Each number is 500 + 50 x the weight over its row's rms, rounded and kept within 0 to 999. Layers, rows and columns count from 0. Numbers have three digits each. The size before them is the row's rms in percent of the matrix's.

# layer 4 MLP down (transposed), 1024x256, rms 0.0962, rows 816-870, columns 0-127
094:519478536452580470467528470461477544528549532503509508484508480442530500645493494551524495496510506538591496478573551603422478441442545481501477517481575464472435468471614510534444507467510422464476538450529546487585468436532524490488507500469464497481565470452454578528539404501504465520461486488488547434490418518572476428497516495393610492429476558454529523570587500465521686429558
082:595481464536500557438450412546492555444503574373462478477511501500465410477461497481514447437514571395471509571479492553530448520460435518510535450468534477478463445598494512506436486475444545447473455537485525510555510490481561462498446444481532564500603524412611515568465448440510578540518528603404481536428502418551543509459511454492516582549466582400509469506482439522521555517517
093:507539526579463516498465610518487517523529468529555432414529515525524511562505539459609510465542498524561502434470436521494541422493419490531529435563435514576597461508506493463529575519481488512532443577430471490436504453559469501516530383504407460512546542512612535548463528538574525487584423559487545432486512551518441408452521517493505498414474507483524487478594500458393442439491
105:437500454491495546499459526521468474510535506513494479525519539465468436495504635527553612380551553517467535469450507479505626572437528479448509505510414442532422442521518463508468522515443472482426539605535487546506409480561517509487454621470503497472491575593549450578605417516441514544515529558453496493411465651467469513451523500550498440512448572480511512540546441591449387487517
083:441431539504419501498506483419467441486540529431429415556559537455547476550507510529535549506446436533449414467507522454498452514527441540534482470446484463524562399554471456505492500529552464462493496461470427479504472579531427554485527505486475503605500580576435438493458491515536617503421516553570488511494436557431474561496522423564480487398527607470494653419576482504490540511589
087:468613528546447531550489464578497530438383438514420488546456500540433482552570516435519540483480546526545464572552535510505510474587508387472480552528492451597540463445511482468468449575501553547439554526498496529536455517505533436423473485489545477500510492417449453492488515587445460452524533485549532421481442578461460578516522550519492424504494558479496529480467516546543413532574
081:534382389456527467541467488550612544471591499503540521465534541497487451399555497567472477484402414449491563451634548422473476477481477454513544545579442533496526591398490464452458570512553486528522536545463464590599468578421504562592521497459474549383491473474467434616502562452456541476473548452573536528561492415487512460432455433529533512451497559572565508547448514501576458392474
077:416547531487563451530517495565504533534554494565541442460470529506493563473406504543417461517419505426441525473444591546525496495468438359546491516449582538510533473516560450603595467475505496485417506462491477532477492519490491521435462499390592492595414553549449589573507600522470541429453520523486491513456500574530460479447614575511592515434536538516473572484458525526493479499496
108:404544512521517509484479572474461526486452528538580506433504529386444535606555492533463558436407539516478544572550515493563430564478649508454403499512513513471557479488441569481541397560539444487600569602524523486587543523497573461482482453530567537495435473533536570479394445589571555513444464499558574497538428449523544455579455578499461501528405523530572464504445546425497489425509
076:444474443426521613448402564485486468469520483477597529530567607388566539507456484510624480571412395566612485496507470462474615503503485457574513493454470455557488557529495498469487491474468373477510563500513399455571457524545509485484538569516417419424478466599555478540566410503538498468392469511538451451502476415566467561553502513464482527518491518481512562542376473609570527511503
102:589549469435517507521497507490522577496651474490438433440414514512566501514423506542437493433634461497497541553513501463487506604516463456455471471437505546551492545495465461490475444548472567430467487496401443552431520544487538502471440591527452506512519438455490476439512494479510505465539475538444467508485521535538507527441514475519592454483484519504565555503512550511428596550460
092:514497485529462553552443492512494449544451522450508449497499579443392486507529470467395463569490365450501519548585461508452436518390469489471484486482512542405494521555454484494509453528583482545436459479467518471548555445514617533530448513457504507487526445518480549532450504431384540529482449457517397385496507505504523533505498529416409493577524529462596507526555413472469559517386
108:439409512363450578525523455450449522506495539584483477502522525481538445441504605522470567580535433516490510500552412436444445514484443463535412568447458481413530474502533563486521522527536503540441597562473544512438465428464431501519541496507485556484404535483550542482531526413437474611412600429481475426506555444559500518513528489482482599498607470465525452497505486460460473510497
091:471594462495574510626537548475403433503511479475528633515442499459493536553550457528577519468503478580525480576508526497551503525471580439479466448511535581489514593558584552452536425571516511444486566500570415580562494565516605460605503519551531456422445528437430538525525539473486480513539546471467514424490479472533389543463538482506445533478567522535515483545414542530569506450474
088:505375555549519476450521447527484418421527508515551475454486539542420522469514461508552601461559463432494423497420492497475530511538407425513625403536508375492516497525502470544500563518521521428429492486514492553395533507532475546575574550459489568436522504512499398435545474521498593387439441498423505506535597555465445493505407486483498522476535500515490537505489556532536567440474
092:513482473568409461502397521587524483431577504554542488401563489578463526588455550439467495416549472490542470569544527484430490456465432613558563546483442529426483498377558467490544542458575408451459454569454536486532562499534521546489514455531456529546387522523406451479405518550471489456457598484468421480422469543513496601523487477476464529435454473456498518472488571557438452558567
105:453538496569535452496491527514469489535593497499547494476541576431440456460520516580463552471606452480482576420487459442423494583497558440532458525471451439523500501455507543607546436547486518406519494507487559578504421552491492464608486513506538521546453510465557443582454510556521458532573470406452449562468535528471570475520527467500571496537355451484535481461505436530518459586445
115:447473458459563584504458497573585568533467510526461473537512461469555517554408530490445434560535420518487481522520500466483424420467566498499521497498508566412403533473583512503432566531507408471507497533386547500495557498421553461525486530524510556361476559502470513447424528569486516491511400439464452499557427518419555480514530572479589493581535532463481571530540516484467487563511
110:502504530500573497534471513566505484448483604528524568492528543515519537499379446557490429480466494500458429507508482453559591490532547472490491589520488603525459486527511481473446452471581425470469486445485528521536404511495462445516511508441572557452414382516499433637538571438524447478430548419502509557477386507520548505458466502487470500489497478545421548480526530479439459582470
084:416456507508459414579509512460514496523476570512514507512614526495496471537505442600454472507498511461515453483504473493529563553580497386480481557545388569469499495489456491467660473444495502486512498426499495482565633483443444455491538479446493445431410526574529505527553474499527565464517510480503583519534607516497491561484521446465626440490469456596587593438552471518547458442489
117:483553540570521523489492451617480526525493438548430513468531538461482553425495485548493487468520425443503468441492578503458506576575470599530493557537465521599460578549434577464514431593561510534474495569510541488572559575518523591583514466490451542460519540525374460476508557502516448381455589479463496526573510523493560505439587556424464461531536501485494476438457549444486424498395
089:492457550567506423457470405522545502514496411488477550510482608485533539544494439511415429445492413443405575489524532504553515583471525523545568495597543516595593467589493521523540486472394587489509495516448404642561450510570479462411564493503478524529557548461448473533477453480602476577500444570570551467492539535480520591462437480438467428580543466489487499539534478531454508440522
103:505523522531418500476494514470482552441551453443463455555471547527469487495464460453524481550484453590551441440496490519585544514486490497520495532584474569485520546546490403470393545574553567540543488528487495520569451518498567546532409389485508567482477410459532382521449466499525548522474485512416476486566482491471453503557559528503483512531531443470449609543498422489474503550437
101:429436543643516540462473569451606517433455582447502478548463471501478552492468526503468429525546505504536501523458560513499469500517508453607522567442434535614574513502471549581537601500491443486553547483468491475570573412437501508507534471513438559544498546506551518491465564573559529440389489555516415527492475513479547540580551517531407522635423653501504523506521541485552546599515
085:452600426533482489468511487501458431499472463513417474485410517591445557477553456449552568549486507573453438433483508562566538476459590507508547530453527599525490487502448500475525503407502466468502584464519513505538420487421464517496455500610424552497545549435593554454554535483534437588469498547566497471540506418436452435518315578503457559538494567504499464473492528483502485524415
096:556531519538428616571444472486525443528461423512492495486463532429521563501489442480569427582485563476506538460474447465483509492471489542458461433443507505469500391430442464516498561457595438571516440519526439502488443484480505569557414505408605429492485577503466524481506494480512510551388465528447529547450524632478570478424521489544533487422426408521457445560514540477464494424556
087:556426592592496387488472519489555563496519503451498501544517467558546453510465506491442452513590539482549536461558555515471517513439541476470575483528505400526515466514488495488501492546575417536489485478554453571521498505410485484504519537551538524540535494374444433540488489472531501522416506546500536518537510543523511531450398498507448576521536483463474505428486468663517466597553
091:549436426551564508514489506456420462515541511456456578482373505514530477476487459501430512550548503479497543516475522534445539475462467512500511493552524560517441428477514505481548353476529459538470493521495530402436493501511494496520494533489466458638490427541515483507523463479399448530463488448506565497520527570475543500424602436413523462518570485441491499493573441504521589470476
092:456539515485463476460475511502446488451469551513536560566500477544491468502526484474481431520551479515502596538500516602488451371419519553522509551457465514508498604494521528504580449598445558537503501600493487549485493496579410601538587464505450497427487441531542472497457422573520452492432540590454537434479539518521513523654473582535463365504475447476475485517397483563538513552489
102:629448449500491515408437551540464547486652506467544512540426541506535456529475554549496605549516485482524500530585434521511589482448581460438463424419555476495644429521478501557544503465494534446515515558531522402516534470506528525531504547559468463488515565569480466515520458546491574509551486486586573469434443537450579459495433439549561524455595525505470490451465490519523478525479
104:470487512392501559470511614577449556543562529466539505587517568617467516503553571524501454465536505525398579528552482581525452540489456523513461521440509487510548478522475460548480460516524594506497450519440541495518492433543607574504462583433431604522479427468465547556509525514496521460511466558576481546530552519432522525414469507558443521444450559531507453466487629520495472458504
098:618558449565502546499457519452476508436512456546580499510513561457473483440569480496461537497476418533481418478556401530401483568526533398428556510471507472489479520485421524496508529549541480546404635515461567534512525606531508586540477466474474562455439467528409455571494555505447507535537449454477591548529569509521568490545517525472541563468517554530465526404536437461568473549539
129:461513467472518548520490490511443548402447487460474603576525451421446551559467491460481565451488506445547577646435435479476560586498495411435527546592458452563502432480555472548502604530527471483527549528540475417454435615492581376450548481517479440531413499550482507493494515591555481514483521501476518515512540466475530521453442431515506459571488563502434539377495466578462499503491
115:614505502485486462445449536531529497516528473532458521535484473502485543466482616529566451517485531516539572503485478501453521431505549519503561485544572532457564409418539538500495481476469522559430569490507532390519499521463344509457434512432523449542505574519542538516517472528534518551523478494572604591462488547511519450541486503565587605537504477459478503478442512501445636589537
099:503526517550539580422491552507446466450483467506380458540496514545460511421515527558634429473482492430522606556543555476474427447443506536520520594537489485573589436478501449403385547486512516491407508468442461459472490550537525569533475494532568576501499536449527462478468481563500444541471546440459447479497440600535485570547589552505476570556529528467481490568510514477562533488580
077:458553351443548494528447466528473457453556530375389486540448477580520498473480506473507432492432451507418458530480527543565427453458536500506429411530530474437396530544411460457563448537497550606547481474465484472500501439509498541623407481563483590503542412486559538517432486553495505479487490603557559495487419507471555472440557433425462495572486494521532535527637554500475440470521
104:511484461406517509569527495483543473502524479549497506445502492422502525505552512434457528563525508626516506471494486507505423518481486421640501549495406578517550573514556569495532413523499483544492471535388528492428466551542480507427464522580496515521406480581552434416547554503574609459483483499537520534538443532486508460485503538446564479522463538489514434491420459463611472535448
092:532412457518484499479460432467495483375529509446583534529528507530502578474519540494491502542483463519492514462492463545482443435513511557528540534541562471478506493576512444516530489526518479500468423560509525430603540532514613451480548499509512533525451605454498582514402559483489581505468414461535549506546533427537528500494552492522593551477483476527469527520505403575398486480515
087:413487487492518598591483508465511533492521477492356525566444542515504578476533521620422494472478562449385428518431550517434465531502487543432531536408585541473462545599549509496420511470495446566526563502465591487539485458490517438487445609439518488636428511518504437583557557497399497396415611445458433586496511430523502525492501492548478605518483522433560525523619491428481516601553
083:458472558421475499448567562459527491438464618525528397436525498465549523460463430548575478446545481452463466531474424542496541528519532449524569517458440560612554466442606535521509541568533475566476546506451473507579544467454592433546511565426414445495473490521457433517521473488435441495494478449477547491467510505460510473513461540555497447538556572477480467481477499467488525450379
115:495532530562408461483537473513459510432494491533451517414558390586407618485432523534553479455550498549527508447411601542473455523470559612412541413543501545493596531455551519468484527446514421465567552551450479558479527492460428544493350416433499522576469418536523478581536541445420519507473548441470462502430538619466491463582574518478449512456456501562504507506534526494491596552522
105:519438403523541461542509574470448502526415543492540525487490475546554445493500495510496488521465566449578500431447532370510489475543508528411472514520528453555501534445554494484466512471516498571382470477541506536482562468497496580431516625563527400441520466517386590463470517513410497491454506410582591516524537490485544491580566549483424461532578484540446611477457559555503520554484
099:601439454528428438591459529511554527512544484479518515441498559543418488507478572520496517540493450511499469535469517558544500432500530508453514500501513590476479441496504464447483528401457414579541441480496486532412575476488444529433482534465519489403451537485435562422490454534514516520463460511529518549540445536447590540625538551472422517591348543570402480469549447477522417513656
117:515426458568608463538535461624410500437490574471506450439546431473527553464502553485503542507535493514587518537515474574480433509419564465499534571460572481509483483465544466434533505589545561560433559521536560580492472406424537504569440459519441544482491536473562454550587500580471467544474555459319454548528510522387508468464540515579594438530518539450526610461456477528499436527492
114:490489470468562458476563436449483469472575508573481450462548437529453412662559462547489419445484472456496589429508415499517501637518457504475493484504519462435547462488530591438488525610550507529461476439596474472515486526496560540534557539450575435544502435484530417475599533498546506545583574465465460494538531416494508562539456478583484537442510598499541474502448491512478451461482
073:453513475522460493528482550426488500476499427467525597553528517501494481470424450372512395489497462515415613509608574568506517500521425469457507460569516479427457435481407498510419475485478497389513513457546567547510508528553473559527555586484587521552392523502496414470487524485526535552414454466535582558489492500502504488438436627513559567529456577575470415476498570466506500535465
070:458465476444505497488532519500354574571431515521488513501535579407538471510563545433599536553454527514506504515475451527553530549475471480446537451438547498553492422392502532524498495399516469649502373496506422489521449537463466431533457467467415437440479461494532421539634491471457558523540437452396479390557511508649416494469486488485450454543465479520446503525576563434480431455471
092:499485608564460528525456580484499501368499498585520426384543515523516455452477436516555417471577572493525470480528482526509521477487578608488464581529481460435522527494535507523542419460451449470494553426438537585536526476490441623504588506455502508493528565539520562480529523505469450524551472501530472540382502541634469459493452426411494407560500478490478482537504563500451529540421
123:426454542495508526447535516384518510598492429443496498557455478619528453534515433503560559518464498526510527520455478441488554568473466511492486411507455489543504485405495639464577518542488622510498517544480473575465453503459480499469475466482528545550510548511564518447406560519482431476435515499560532429507508504444493566475504397584540454558493532521551480497493509529566445434520
098:483500454563528463470541618453475516560374596538498513551500497346556446477497446489466526463430602410536479569472544442497503419479516488485543491591447562533472531524538403549559547478490549541461531446518461455534549557495539564452501423500477452458513412476506610605524537413457487542498531493516511491532451552519524569476448477472530463532427506532604434530543477516496504464477
108:481476463500470458523613481478494453507524610510495564456500538535387449526474531531522458583458434480505430489521490419584510579544481484527526456553595538414468522548420594521481564475507460485487460542525483653444575470519413519459478500469432461492466462540579535467542587464449478508525470520449515496462447444485535463478524530463438519473498489545603515516410412591506476420504
096:408472547559536515523477530423465500535461529517421429572525581487474581474556545498545541450533541483478535465490487526563449544450430463462536534506372601571450400502590516549565507470446467485451553530559469552407476485529444509546525530482513584485463475579448429524529468430489425505659507523480533418472469545467527503485482578447529490551473590541584566557432563447363490471472
141:549468558531458568528461566430518376506540513409487547488518562444459569519452528502518568529481511386455406583516503509578534510517421586508421473459539456418560429499441490507562465567453413463539441563565461426538443405459466503507449452413536579485591460503516446500528475445433482539444486462555528475436428452534529412594431546531492467540545554508455474505555456490519501515488
119:583533382472443487401462561530495429424551457557476466522437497488481515456489492379598460495480404467558603562414554549518537395515576585486499487546474360394559505519507384501503526489567480484480528498541543524517579475460524536521619506485454558571523605527459551522501507525516551455461579449461510546484461477524400550372536458486472556511468519471495450516427450534474509570431
072:653455510480489498522568477576435500518516535460461467452497496497461430396481450545471524531500540516489501481428480561521480418419478472498535465456562526545559498379443500468442546527606481590612452482526564442457489500482537580491470430542540505558496448519456431515513583458525533558554499499573440428664456473439460498470509481439548583544519543530510438425517516534387515457504
# layer 4 MLP up, 1024x256, rms 0.201, rows 817-870, columns 0-127
102:502496480462486508458484480607468546524494460371449376526487518498532401528558434502452509511454457514515541528547474518570447620548398590469554489538470491562465506535489484439500500569543455471496480480485453488483508475591571569528445468513444550572489447532575489543405471380576554427518426549424406568514501411523575376512585397530453544502535431511484554528460460557525565428524
098:473584481590504483498545545521482523600527625581498473423485590471531523532617486492476464475542460471463495494506553521542634566512446604587562471525519568450453449431614552430517484581470533470476548452520502474490544520469546500505427574402509549538433543485502572546562539410567503528448518516558460456441474512471531465482449517454535535506440554529571542520526521554410530496562
091:532513470430596429604550422573510483505554480512596532470512382537515474410543483467549643459496465469514459567493396515530486429451517516506532524504459543432597509442594489491473481457600496527478431473458474442396535609504454451460530605530466488416568474486589481553509487441495483467614457412451509439486504537529458557531531539573498439467479489476516506547481599557466512583487
096:425466534485373604485527543474473465502523460480557419452544494565599453537467428532504582527416412453397537475568532500516415550575448547488507546498492448441556421426535532474515529507438487405516484472603525480567578593535495547526507521493498549566556535487562525502520503473556530457528533486516502525439478446526531510546477586443493492544427532546592510477554530460512470446539
102:501560589523509382553501498516580437483411516465508385492453493459518511443497544464520486424555553544462555504560585545473494448577485552456511567497522577507526594539458455427514552577470595520528605530495612550541492528571481394490397415519462427534453495548574477549548481560448422547410568524532531467488438476542555433419536483466538439496487479476422391464500472530538528463518
097:578478445549508572472528526565508558496527562435477574465526441577536510571550515455565555423471557413513462565429489530413534506582612432545464514546465451592494503494565512455549527491514455504503506597569426541474485490449550549561548452509517505573493595396456569518573524471510584456440423603373484603471401486528444546395478482534467576471452555491568477469545430499516505459468
099:455474522403532450588501520591433507540510514477569441446488521498505426503462520465498548439512467525493517532367499533545611486409481459419446430485493538502532468501582488461446552468486496534535469552524539597502428505512541499560410453343484445574480485457444574465537495498476542557473407512572485388558500464538572494465521489536568551396456537530519548438489543497494516422523
096:480506585510555524594541474465587518442528583529597469459604563447586406468481447493533507487477516529553550484488566485393531370568508465520496468423582470427469460500464513556604455505487488532460597486415474648505470492540551505500375513544507522517582538442524548424568571518548506475424454514502447485544398453434514497496577479490472472507414468510504564492549579512495473484503
099:460538441543545547494575557541485613438463484421598463459527458519506510440493550531552470407520463479565563419439464503471579403487547610583473453464490461476556360520538515555505500613483589499447420464502545501525560605491345604516533550469509440491520553568518544516550642537519465509534475489515480445544510560459404501529477541449537495440469466530417485519457524525551454630462
104:500518482471507486426513452499436489566494520541464362558484554467503543452393507475488482509517471483460571549501510544393528520552469468437484559465518452479499504548404533532475526543468512474563576480461566586426495547520484484494566671554447556519477497571596491458533472511592514406510454517515400444554485462469446527494413567535516497546445481505432552483513524575499528584502
102:498523478491471523534518460505561456537462478509521446496443530473405469516483489509574439543529494469507431538567492440462495442543494527495531420497556450446458543500453474478563376516521466523539491542494482497571452543459424512450556465474511517544483598540454559588484558400533450434477475556516455566478372573466545434529514500474422491508472535485470463456618507497566561422534
102:456500459512488518473462598463552489602536428605528457535472537523522475375561480591473492477503478543497441522520443540469528475537504399496625473520532550482428494494489509560513570552493588459510423536505551465485501635524490494428525576428472466537543477548493499457435474519487448522497521518421588432560544498502340479501491505532576609516544459570491497556435457501488476508503
101:462556437509506541543573509550548568575523524540484557497415553569473525497417441498510431456502425451473505539487433522488493473507426488543512468468612516485519535557511450431502556531473498540501552529545549603487575474552509493528496585461526568594492542462562498508544474477581461481560569455482484452551447583508453536539548489470424528601497397482526441460520495450501551513561
101:598513460610523471423563480554526487527492477439446404473482486480479552531580484457578524482546589543353495429519542462538442513502504508531590384521473472442575545411503469429426528472590510557522523563539479568424524483455473575507495472598578519487426509587481611452534435463437517533468446452409473565549469486456454580535490465570485542561502481583486461500510491454466502469421
086:449523515473549505482518499527515429526514496500470497488558495571418486513553436517492475562499446460510533511513599457458487519533565507518441478566481583430501531508493499454491478579423514567591451574521502523595484487427505482453485468509424458550540519498454464584517448622523441485504504510541429514499502434562412501556570474556493520502545491421517474665545516546525546481544
101:518473521531523548460531444486355541497596474452604498498474515535463443461466489517405530444443493433507498511518438434467473542377459542470427512470438554486566485473489465512471424466498528556490559453561497529539410530534483420468505616524535470529459448500532572560521442494498478503537516557454367496452469469481446489566503517508510475485490427488419526432501447544512475570518
108:479452488543472597470458432565502479482528575607534438490499489523501576460458514478627512490460448436476419417588494520502499540505543416523545476552392528489482482606492547464519483539511442502535495477504506411544538559513516471525528433521504540419568444420530580483456552487513460425500532448428455547518547481531463501480576575466481603480445523473517418466548472447514475570499
105:443585543462498440506572533497526542565442459468581473494524504486445467483484460485461503423434584505463502505570490530451540540469554489509456563481540522430480563464437457559526531485458462545424475436530546544576510527479443437507516493523570557526526505549501575516499565511446536507481544462483594531479425440561609458593585540468449499525503455564587436578463554417465488510500
094:534477469548445406464529457528529497549493499553461506383481517482495558547485436507505494532430592430562485569463453517498497475555560483521464478549430472487539537546475527560532518405517452414486484448463540571538550486367408490516519504499523582471521550528527578394574511507462552492455453546488506517464549352473527536493473423526507545518425499533499346421530485527528485501583
107:423551523569502453502443427457511463470498510494532512496475478531463447577475548554589558420459477569573499445457407458519462557593432531460500458474500535517468525524512471494494416550496496557500385519535377544559416511470478455491604513553412517527536442522481529492576538446569418451496540519488514501441474550477531448436497570479441408576468477429508544484392519548535429456479
098:493408499468616518415478528481464511567455511475464508508562520516620516499390532600554545446503495448434499487506529452586400523575558440494527511541447583552455519571456538472497415589493550451545533487531447513439588468464439483500517481468470475522435481492494428508472482467566515527560464425566455622468524437532461460460461477543510563420599441530537510457481553546493485533518
097:485584459491520483493506480443515479530548440525517598536524494514436514422506434423542493462495512536445508549449527443462524588680470501444461480525550481489539469470547539514475462478542577556584479503547637519421488492457508502497447462453457549465526452498570488538461460553477510483568473519470455481450486439480415578507464508475500384622512483465486486609445483426517623559447
100:491409500477390597417528472557528535497454597482597508519492450501475568513493439533478493486552503588549528469477468511568453554562581527513560518408512556446505461550472538495521503490579575499601561490513496565464468570514446548483436469558485584477581469448477530404532588408512503523482546461526454467487471459505548490577597510487521512499606517507577484575532494474507497549609
093:463553453516481525480549485412575544464452456489483455523503484473509589513530535463544522447451506528514490504427517389438513504543531541449506477532421465468535476445505546480518475564559473483470606561461498587443443538565557428489483439485424556415474456501523584509489444485516557463486556459450451454459524470463522454460465563486441482553422442530452562562516431524575520503468
105:625531441525416584511376455488522470482519504583447449424502516490437475450442426431577454474463525434521532505478586611458509573466537466541461483509553502489544460483482518432539482531496475544543474467525457555514417540518496511556441523512570473526564509540511600472563498513455505502436431497468469463539593503518525487544464448500495493460493420478559488487463538545491427386582
107:558462574531519530495479524547492630473469533443529472557614446504573571459441500437565441444559547559481472416611616432526464485523557507502499479548562562566470482577526617448495543484477561552540426467523435487442507475592545584581534414488507554373605545542466494555546539453543442536528559531528532455488547448474470495482471524482477486521465486434398486499454487574513468491579
098:461527501517619479529558470523435487543524638436467407519477388557477487522587513502408382553582511483478560552540551475459529543515515501513439502499489468491528528480532553502481474452487474463538508559611429566452433454511505544494490414575539461520510543537568577467523490462473627547489527491588584583414545580456561504443573518566507394470547431585552538517637447510489507566525
098:528485477505507420506558527502444539467482435448604452591536511499533517463484622539556507452476542414508542526476477569498517518456595487461555480525495524500621516488554505462532402599653630476535516437519440514521494482487454516483504526588580481479456623563443499428480539557572576502527552526477489446522469454543519409446477469445475529489493425478476489530521500553449529474538
098:594537566416543537488477586563579618485469461474558513508443515493488513485540499368467453537355463475499522482548421434473551551372638504482516493491497530572436513592469458497520472446494498430518580546612478487483379574469451516450403496456457448574511502490527498489501487500509505435509570514530478492498447482444462520392485453547518474549559505552464570453491529551563520489436
100:492481477533513438562474492515484642522440453528428496557416453519402589607488510496406450499546567530468529514467544470502492562534517462455480488409434430436518500481510523423461465572592609574476589528462482573529552585492455527523421508460515526482543496563484590562445530497490610428524552510524475454559506433446486520491462570504473468455503433517455459464533523413515499490471
100:459475464518535454495444399488484543442440496478556354552424610509470462455487417490440550495514463438562424499507507566432517534360481515474533508478540494619454462482403544512448593456584495569497522451498470441579520504500505524507470482520533561533481440493509505575447458559449501537569508469457453469503428430458445370519458507514531631482444606592489495497562553466470469491496
094:508393545495496506529496477535478530592481456408481465540483488494518536546514431464462565513537535489493528460427531459443542535489398472565531456518494453502550394432474540552463554430540480403584494534478364493399532523481447574571515601472519421526491530515556506516409555484608452500491466484531533459520490377460467444449395394453481509414551628469503496399454495503491565483521
105:506526554482498463464518639438486484428400506570581601422507407465497446472562516535531524411513564421583556456541483505579401525493529580478473466542584595432592437456579541410469565575546540560524496426465488525519494469494522480483580471476517525477550509555525465479485532540494599498461538467571541519500480522518640524494445524451552478500505481534536548474514522477535552470488
089:466465536422438514556533479574471517498555600480495502519575467601443470429566444504553544551564441477563489520579491488535490539538492404527537425486483468490510456546493557505383502547464467569485574569451460512475486601447527558543456516486658607513480541471434473549575428485488437442500474431518536500580501398493481449473537464499495469397484390493425494495425512515476476526558
104:487535462565514624608448424511504488547545475486478419440482480450480499486505549530519528438515526430446548452514515468573413556467512488361508531514503536496509542491480517517433468502563468429595570520492519576564486554511476588574457604529513479506446505490543458443461502504498593393572533533442482511545496449517576495537548539518459583458515523441530616472461534515466491515465
098:396491544478445532490469454471553450540485421482476481509513526525508521578641537589523540484396453477574489462580458511496422504473500582481519592490482486575500594511431497531495535493437512498541565531589492479394386559553504435496527421473444521443515461513505594436477534499548533484477473518494478571443547494423516472506468462511463563464487507619587537517468521523584449553420
102:500554528444501428574470534483467532478431499512562390566597571549531567463452521542501453508433564511418487516495504455484399454560474559478517481463588454546456447432550493492536558432545470458596589554515495528501579505537505545559391500567502486466538408465390594525500530402577584467534513568564522535580502499538507490424569564529568545514517462568488511480510409463502455441421
102:502559534374453553520526559467497531494469581442434461537594515447489542483566458564564567516449569582366490553493458405558509467529540451470542531376532580452427477423623544508544505519469421505479543590484554490465487568504523459455364477499529497532515533558583535394467508479496549421567572499446470582549356564590443450460538544479468553512556494515586446461537509544428551501515
091:469490596450534485518597414592541536478485498576568556450445491524616464447525434461523463527509463423537474434538602550547523605541555614580578509508572431453542463526465482507489539558458496542534567527466562508502488529467518545418476500531442488545568484622520448502511562430545507358534493469566526503491536567465500491506476546610463538474525497514507572482499511515499463487447
096:548450498485543369482507473500483505512491374539530491514523481545553589452548514445458633443466501431560565506400480488543494458459525531537457419507465486574549476513557455476568535568461537473461508487510617388524473494477522545545454459523507526558488453582476489485395409473522540486430570574632544486399606443438462489472564547491439518422452535447494474536498492507479410536546
103:585470609460580499503426507542425502552499532415533429499494504411467519462506386521573495420521509590488410516514540468557555536610504531536511603459509409481468511530581513602495468522614547414442439511497494622558512504553471547517424512467517487511512582533429514538535549480488460541447469461509533548496515464530599412495513508579395531505416562504438529491536477477493538484497
103:516547431468456414551489475466538485532521510570514535529445411541433527530472529417467455514476478494559502496493496466456558474479461456457442423517426499516506610395484435568414436617482619553485436490598572428437463468528482448430489540600515469421476431479520549390345466442523464442542474503546510588529436462474489494419488499501488397497479451411475469515438585537528485468493
106:476520492584593524476578405465464464458493607493458409545584455542468564532509528478639443456532569556499474532549518485497449519474486419592565551517512534499434513464530434446525452464505519541454585526663553630467465455408472549491503434506494552468482507524559575497569509485534485533563547495453475490550490432568536506513569515570516549457564444459477549457458551511519493433522
116:441503514534447580491569542479452536484617525447467497510527353516513454568544546533455455480443561471472478418507542474497479493572618430493477516495500568568586547407513530663414508493486388525516447454611466487522502488451470542558606493486505409388497426451568531470612481525488503487595591544514468472500442456535577478481507477529504553408564523448466565469505592496506497483496
099:495487450469484472460501508472556513603498526523494525577388635514507514524468431545518496514445449572422506528539460518474520565541517458591455424553511488494465496505490583486448448525534458565403492528557551641492542465446514476493499549492407491476525480435539430620443519500445564494611556522588481521563554521507514504441598487479527493548535470563542527636492482445524512445533
101:461494499484577456492484510527491457549397468533503461523528542512525598477527461365500539498556555460517477534477436459438447531492409502465515415526570578510466475410463450571501475357500518456542517489637436531622495524537518489469435510527452438465504504504542463487497524576524540541570492481431552495495532480450467463514489496535454542474556496466541563556542543552522488536489
097:513422549571536482468490461521541447541542646447448480540500448447548496442566512503551577401508544515511495551521531596389537574510524479524569398557479600452568489444418459515400511571537576508527519545429566460552454541539525498485537547505480485522521501552554499502391410556539472534530506426584509452537510465502544531450476525519523478663528453505581496523568499517495524499504
104:468496548466493488484450442504603499571513446494546549481523502410542483521472444508520579658589531493503467531540495526455551595605456430430550442493487485396437529534531561505505511547485513500546521524491618480455454449492612502452573606569526599537494498519497512525537462525453478491497534428535486409459448450435539526524493450536457486524510444464559500530581536590613465530563
103:400492573443584557478535502570484512513544541405491551556555565467416545542482463515442429383553503540501464499525466386540478527554443587430422468502534476487467521420455521558557483450604584456407595444442508465504534511499459568456500484507446448495490540574448507521481569441491544533505606596455467573495432490495605501483466476523529557568426551470526482466548477449579497550457
097:523494493511588491507454426407491411443512569519446553449439463520486439459523438540444530513452480424507602568552521494507473483474553496589438545530525579530456521495511457537477558452523631489524474567513478534364527429524488517508512555536559448502443591518563463509491444461453475496559525573581642588521461541503391500502487539412529559503398526501535471500428479445546477491444
095:469551501531495475541370479479523549567527436538538529593550529478480427481581584513523434528442458484440478580506466475466453460485472535479573589497479492627464445538565615490566483522435496569467390485566522575476438577539557507518491472494577540633502503452379474491531444502454560549491489497472460526459495478498416471565581559519514460436480541468550458484550500430464521360567
102:476506499576491529459495466396534436504466648502610585521564662451615458489473537465478556472484554387473476531486512592571597553486424572492555538524465523534537433548414538564483588577501427544529403556617493492555505482506518526515499423489575505528519426537513457405518470495535477495483495497492424560461489393544465486536425469504558421540509453485494416526437561429465579586502
098:501518529490513532428556509472523489449525464584535342507583509427573478408468500437559479558479571464541528530459446560433526418492574517535489437416524557512398474502580459473565415432394605464500453510526553520496498599439510470578494513560534582541503552567510477466483499470522603469518441564530515505421526479459444451528538473563450537486463571395398507481453492526460570463520
100:531532533519426478476501415484424602455525469531547409587484414551523511577520517494431548492580473460564547504476449393549468493532476447503508509534499576519481520536584494488449494526598433391539537447489498582511535419521494527537499484438471523495409494517565509511528433456540448436556517542502450536404491386532536420521529504488434456508504515526485426496545531511474569517556